{"num_hidden_layers": 13, "hidden_size": 448, "num_attention_heads": 10, "num_key_value_heads": 10, "head_dim": 64, "intermediate_size": 1216, "vocab_size": 8192, "hidden_act": "geglu", "norm": "layernorm", "norm_place": "pre", "norm_eps": 1e-06, "positions": "learned", "qk_norm": false, "attn_scale": 0.125, "bias": "all", "tie_word_embeddings": true, "parallel_block": false, "init": "uniform", "init_std_qkv": 0.0211, "init_std_o": 0.00347, "init_std_up": 0.0211, "init_std_down": 0.00252, "optimizer": "muon_variant", "learning_rate": 0.00647, "beta1": 0.93, "weight_decay": 0.0, "lr_head": 0.00754, "max_grad_norm": 2.0, "warmup_steps": 200, "schedule": "cos", "final_lr_fraction": 0.1, "batch_tokens": 65536, "max_seq_len": 2048, "doc_mask": true, "z_loss": 0.0001, "train_tokens": 442900000, "max_steps": 6759, "dataset": "wikipedia_en"}
Each number is 128 + 24 x the weight over its row's rms, rounded and kept within 0 to 255. Layers, rows and columns count from 0. The size above them is the row's rms in percent of the matrix's.

# layer 3 attention value, 640x448, rms 0.0626, rows 120-127, columns 392-447
size [117 105 102 107 113 102 101 110]
[[131 116 131 118 165 103 148 118  93 150 116 137 122 140 153 123 159 141 111 157 140 101 133 126 132 163 140 121 189 125 114 127 180 128 148  84 106 172 104 128 119 108 144 149 138  84  75  93 131 141 146 153 135 135 125 131]
 [119 144 154 148 110 124 133  55 139 105 147 162 112 117 172 113 102 193 153  91 142 164 129 164  97 148 141 152 142 141 154 137  99 164 137 120  91 108 120 113 157 140 114 123 116 124 138 158 126 124 191 143 168 137 148 165]
 [109 153 113 131 144 111 142 155  95 146 134 108 166 124 123 123 116 124 110 102  93  86 131 140 114 141 111 114 113 123 145  88 175 144 150 139 111  84 129 157 140  84 143 164 105 160 140 111 152 168 141 154 117 151 122 140]
 [126 110 116 165 122 138 124 118 147 118 128 102 149 118  89 131 116 150 133  91 123 161 156 148  97 175 106 141 111  98 125 129 123 162  91 141 117 106 161 110 131 143 141 134 177  84 116  81 110  87 164 113 145 134 102 135]
 [ 75 184 124  96 148 134 124 149 156 121 133 159 144 110 114 106  97  99  89  97 102 127 141 128 152 112 122 133 100 132 143  70 140 152 149 134 129 121 159 161  80 113 139 114 107 135 195 142 123  87  84 135 111  93 140  85]
 [118 141 100 150 124 125 150 135 151 109 140  99 117 107 156 132  59 109 129 100 159 140 119  83 145 152 121 122 165 131 170 140  92 155 155 165  94 148 152 121 146 148 136 117 160  78 108 103 163  94 143 114 148 128 108 137]
 [ 93 143 132 126 130 133 169 102 126 114 144 127 135 128  81 119 102 105 134  75  86 142 125 112 153 128 121 134 160 136 122 128 109 128 110 149 132  66 120 112  96 118 166 113 141 146 170 128 115 150  94 117 138 110 139 142]
 [117 124 138 149 110 161 120 174 105  77 151 127 100 109 122 164 113 102 136 140 134 110 149 117 148 101 139  83 111  95 153 117 132 150 115 113 129 158 112 150 105 136 103 108 129  96 163 136 121 117 127 133 167  92 105 106]]
# layer 3 attention output (transposed), 640x448, rms 0.0397, rows 120-127, columns 392-447
size [127 114 109 100 101 122 107 127]
[[133 140 133 133  99  99 136 147 145  98 115 177 108 124 116 156 124 135 158 122 125 117 144 136 144 124 133 182 139 134 201 142 113 152 100 102 126  39 148 131 140 146 106 141 125 157 170 115 139 133 147 131 135 125 105 116]
 [124 147 130 144 106 104 110 140 113 122 115 106  98 109  77 141 115 130  65 120 139 106 162 136 108 171 145 128 124 119 126 103 165 123 121 151 121 148 126 146  95  94 129 102 169 158  86 112 124 136 102 106 126 147  97  84]
 [122 115 111  97 112 124 116 107 153 127 115 134 103 128 118 103 134 134 110 100 139 115 137 102 141 129 113 145 113 143 139 164 109 137 124 141 143 156 161 139 124 122 150 120 151 110  92 127 123  94 154 173 160 131 143  69]
 [125 118 146 131 153 158 165 111 131 145 151 120 102 142 148 102 164 105 171 155 103 124 122 162 107 169 116 103 129 110 127  75 172 119 129 108 138 140 113  84 118  78  99 147  90 144 100 170 131 144 121 124  86 125 148  74]
 [130 113 133 131 134 111 143 142 124 135 169  90 139 165 116 110 178 149 115 101 145 116  98  77  90 156 106  98 134 122  73 162  96 131 145 116 153 142 157 190 138 110 111 115 149 123  88 149 106 128 158 168 141 137 103 147]
 [109 141 125  74 150 126 117 152 120 145  94 123 164 156 150 142 142 152 165 153 139 140 126 182  99 124 120 128 112 160 116 118 193 140  96 115 133  76 139 109  98  97 131 182  90 135 126 135 127 128 133 125  95 156 143  76]
 [129 120  90 115 133 146  99 155 135 148 123 111 165 125 125 129 133 150 119 149 174 128  83 100 106  81 134 121 108 103 115 127 136 143 119 134 117 190 101 104 129 118 131 153 124 123 150 122 131  97 116 171 104 123 142 106]
 [ 94 161 107 130 150 147 155 117 113 163 153 135 158 154 152 145 136 132 141 108 112 116 122 126  99 127 114 146 123 129  87 116 147 115 133 110 113 115 156 103 156 162 128 130 116 125 124 136 113 145 124 111 131 140 149 163]]
# layer 3 attention query, 640x448, rms 0.0534, rows 128-147, columns 392-447
size [ 86 102  89  89  88  88  91  90  89  89  88  99  85  84  87  91  87  91  93  90]
[[113 121 104  99 125 124 100 141 135 141 185 125 144 125 117  96 102 145 147 135 135 143 115  98 142 122 106 147  94 173 148 121 115 135 108  75 153 138 116  87 164 176 133 157 125 125 121 137 119 136 152 151 117 158 124 138]
 [163 119 114 151 118 115 167 121  91 171 160 121 144  86  92 128 129 113 105 129 112 115 141 144 104 146 148 160 108 137 157  86 170 127 148 140 139 144 100 142 174  54 110 116 112 126 113 117 129 154 127 102 153  93 162 117]
 [112  97 133 150 104  91 136  99 110 124 150 113  96 114 111 107 144 133 165  93 121 117 134 117  97 130 138 146 104 111 163 127 141 169 111 110  92 105 123 117 130 125  70 111 126 148 118 152 133 143 181 119 102 112 115 123]
 [115  67  91 149 163 157  67 127 183 146 139 147 120 189 127 127 107 106 108  96 147 155 161  95 114 131 131 130 138 146 131 113 163 141 128 113 100 122 119 102 146 150 123 128 102 157 107 153 119 129  99 140 106 171 125 128]
 [119 128 126 141 159 154 149 174 175 108 124 168 111 100 118 144 105 140 121 154 158 161 114 144 127 103 140 148 121 130 129 131 113 162 102 139 116 131 135 133 139 140 130 120 158  98 143 117 142 106 151 152  91  69 112 124]
 [139 130 135 133 142 125 155 101 132 125 106 102  91  81  96 112 135 134 112 133 132 114 108 131 164 143 145 145 121 107 138  99 111  99 143 199 109 117  88 140 124 156 106 126 141 155 129 135 191 112  95 114 122 167 120 132]
 [156  89 145 132  95 119 150 133 149 125 105 139  89  83 189 133 123 138 119 132 133 128 159  99 117 155 162 139 138 106 119 135 106  85 146 149 112 114 142 132 118 139 126 151 136 107 110 102 176 115  61 146 114 146 170 110]
 [150 137 158 101 126 144 157 102  90 154 114 148 126 134  63 123 192 114 151 148 123 138 166  97 111 126 134 110  84 137 132 152 165 139 110  90 109 111 110 115 108 127 147 143 131 107 131 132 102 108 103 144 113 174 156 161]
 [147 150 136 139  96 102 136 103 121 164 110 143 191 153 148 112 136 134 139 113 159 159 108 135 118 140 132 116 112 138 128 144 103  78 131 139  86 127 128 147 125 120 141 119 140 150 114 147  99 133 139 121  77 100  82 106]
 [124 138  90 112 129 163 120 117 118 116 135 105 132 123 131  97 111 113 141 105  92 180 119 142 111 135 150 126  90 113 104 162  88 151 134  96 128 111  91 108 146 104 106 119 126 117 117 143 120  90 122 133 136 123 117 158]
 [126 150  94 166 114 107 148  98 131 157  98 128 140 147 149 134 114 133 137 119 146 115  91 119 168 126  95 142 123 119 138 169 110 111 131 130 169 133 127  55 124 133  72 121 115 118 127 124  92 125 161 122  99 114 153 118]
 [106 152 124 130 119 137 138 155 136 160 124 135 115 187  89 129  58 105 145 135 130 157 143 131 139 159 110 113 113 117 145 133  81  90 142 118 119 124 146  97 135  77 117 135 123 127 107 146  83 142 155 152 117  81 143 112]
 [102 128 157 135  88 136 118 154  73  81  92 137 116 101 121 146 115 126 130 120 105 123 188 130 109 100 144  84 139 111  92 166 166 162 151  75 146 132 165 132 133 118 146 143 131 130 103 143 112 131 105 141 132 155  85 127]
 [120 191  99 131 125 125  83  78  86 146 121 149 130 151 164 110 124 140 120  74 179 157  87 114  95 132 135 126  96 129 170 122 137 161  96 111 132 113 142 110 133 114 146 146 138 137 140 139 130 124 135 162  87 163 116 144]
 [144 130 138  89 110 101 131 148 125  88 104 171 128 116 149 137 117 123 129 106 121 112 100 118 132 133 102  87 122 132 111 100 155 112 138 122 125  95 176 162  97 124 134 109 139 115 131 134 173 132 159 122 149 122 150  96]
 [130 149 114 145 150 146  94 129  95 158 153 121 146 160 128 135 159 105 109 125 146 141  87 118 109  86 134 135 100 135 126 192 120 144  96  91 136 105 121 113 119 114 114 153  88 121 130 125 104 122 144 162 119 143 117 117]
 [101 172 136 161 146 205 131 117 154 109 143 116 129 142 142 151 117 138 108 115 149 161 102 150 115 102 135 169 141 127 115 137  97 162 133 116 169 156 118 170 155 112 155 131 118 134 157 115 137 147 100 133  92 151 110 142]
 [143 108 144 153 114 114 142 118 131 130 168 124 111 135 127 134 115 147 160 161 131 108 178 149 104 166  95 187 135 125 137 106 210 122  78 123  99 112 101 113 125 179  83 131 131 155 126  99 190 123  71 133 170 123 208 150]
 [ 92 134 117 114 152 139  82 151 136 177 143 116 117 117  96 106  98 130 135 145 138 142  72 122 103 101 124 130 107 140 166 137 161 142 131 162 164 110 121 137 150 127 158 147  97 123 117 137 134 144 113 175 119 102 130 137]
 [131  93  98  99 112 137 144 121  96 147 125 110 121 111 116 126 119 131 156 153 119 104 173 158 118 103 101 150 164 136 117 140 152 124  84  97 158 151 140 131 132  67  93 141 127 144 143 153 110 156 126  88 119 135 150 139]]
# layer 3 attention key, 640x448, rms 0.0577, rows 128-147, columns 392-447
size [ 83  99  92  91  90  93  99  91  95  96  89  94  88  89  92  91  96  84  93  96]
[[ 84 114 157 114 140 142 141 111 118 108 106 151 123 139 178 149 149  99 129 121 107 132 128 106 127 111 113 138 157 130 125 122 170 130 114 168 117  86 139 159 108 124 186 137 181 115  92 117  65 151 136 134 157 135 156 123]
 [128 115 158 144 127 138 157 141  87 120 153  94 128 168 104  65 139 156 130 133 177 132  86 129 136 129 104 119 143  90 138 145 150 123 125 137 101 156 125 136 135 133 135 112 167 110  83 140 142 145 169 148 133 188 114 105]
 [167 111 172 175 131 126 178 117 119 106 160 113 147 110 105  98 130 139 109 159 133 144 124 157 133 154 101 131 144 113 158 116 153 113 156 116 132 144  91 130 104 122 172 141 136 111 120 143  90 163 127 165 151 112 134 118]
 [141 155 159 102 142  97 139 150 149 151 129 145 136  90 159  85 159 108 119 160 142 130 118  94 163 111 116 144 144  93  89 130 132 109 140 165 103 117 105 145 125 134 122 122 163 134 132 175  83 146 141 124 164 143  94 138]
 [ 88  96  92 160 124  78 139 118 131 103 107 127 132 154 140 128 123 119 129 119 138 173 125 135 127 139 118 142 141  96 152 112 149 131  69  85 109 201 125 160 129 109 138 156 115 141 152 145 104 131 124 184 113 110  71 116]
 [112 151 189 158  93  96 126 106 107 124 107 149 121 103 137 145 133  65 112 136 140  95 123 127 112 108 111 125 134 138 104 132 163 119 172 156 117  87 130 129 129 140 119 148 141 123 122 129 147 124 155 136 151 150 131 111]
 [103 131 125 155 127 148 186 106 159 123 120 137 102 148 111 118 132 149 160 130 175 131 141 126 136 144 121 111 164 134 143 121  85 124 116  87 110 153 136 155 113 147 110 124 136 118 106 158  96 136 129  89 126 145  84 109]
 [102 125 110  87 117 154 104 187 144 132 112 157 136 119 128 136 113 146 117 150 123 111 111 147 105 155 123 107 109 111 114 114 155  85 113 122 119  89 141  93 128 134 165 113  97  83 141 138 111 175 112 156 160  81 155 128]
 [103 121 131 168 145 114 128 104 161 106 129 134 119 161  81  97 133 151 141 168 136 141 124 147 138 141 100  84 121 148 119 118  97 108 106 165 106 116 120 103 125 119 131 141 131 101 134 127 127 123 126 140 177 180 123 108]
 [135 135  86 115 145 137 130 116 157 117 121 110 135 163 120 111 130 155 127 107 170 182 114 131 137 164 121 106 123 116  98 115  97 104 127 127 156 167 166 116 161 127  90 112 129 127 145 148  91 144 102 163 173 174 124 107]
 [124 165  99 136 107 145 126 138 143 143 141 128 125  96  99 122 132 193 150 136 141 139  94 137 131 137 129 139 139 163 158 102 149 188 106  90 116 124 110 122 127 139 147 100  93 120  92  99 109 126 127 143  97 160 100 113]
 [110 106 145 127 120 133 171 130 146 118 125 109  87 157 166  88 150 189 143 134  88 115 127 134 146 145  68 155 136 108 124  84 163 132 105 112 106 135 100 121 136 136 143 154 103  89 146 180 111 153 148 137 134 139 122 128]
 [143 162 159 117 154 154 152 130  97 110 122 111 140 135 148 130  80 132 143 123  89 124 164 134 122 141 108 128 181 132  90 151 145 164 111 113 146 128 133 151 115 141 133 107 163 143 135 140 112 131 141 121 138 100 142 124]
 [154 128  80 102 130 172 108 154 159 156 149 138  78 143 127 155 136 161 107 153 121  89 122 100 142 125 132 104 127 157 125 108 133 148 127  97 163 128 129 173  97 135 124 125 128 129 141 114 101 112 101 188 148 101 185 132]
 [113 113 145 117 118 163  98 128 172 135 128 140 132 108 116 154  87 143 150  97 145 141 163 136 126 179  87 201 127 136 106 122  88 124  78 110 199 138 108 155 124 110 130 125  86 126 186 151 122 128  98 106 115 144 141 130]
 [135 125 116 133  91 154 120 141 137 140 112 134 141 129 140  88 138 154 128 123 120 172 148 115 126 121 143  93 120 125 143 126 138 107 163 128 128 120 142 125 142 103 123 150 150 146  95 121 166 149 100 109 121 104 120 152]
 [105 138 113  94 104 106  98 146 121 121 115 145 148 170 139 116 186 148 134 154 113 173 138 150 131 115 143 142 121 118 110 123 148  99 121 126 115 129 158 114 134 137 108 129 157 164 103 125 131 107 101 172 103 137 110 125]
 [112  93 152 132 161 137  95  71 131 116 128 115 115 114 209 102 125 104 112 143 126 154 132  94 139 106 109 154 115 121 159 100 136 120 134 174 103 129 112 132  87 132 117 105 189 103 125 140 109 158 138 101 146 125  92 113]
 [111 121  86  99 125 156 137 147 147  97 115 157 107 106 166 133  79 118 117 118  95 148 181 103 164 128 130 114 139 141 130 139 114 146 128 155 128 129  69 102 109 142 125 142 152 128 160 115 113 139 153 100 114 103 139 146]
 [132 149 140 159 153 159 114 146  94 113 144  99 126 113 102 112 107 118 101 123 168 134 174 122 117 144 127 116  86 122 120 141 120 135 149 153  98 131 165 127 129 155 118 131  93 126  91  72 135 132 149 155 126  87 190 130]]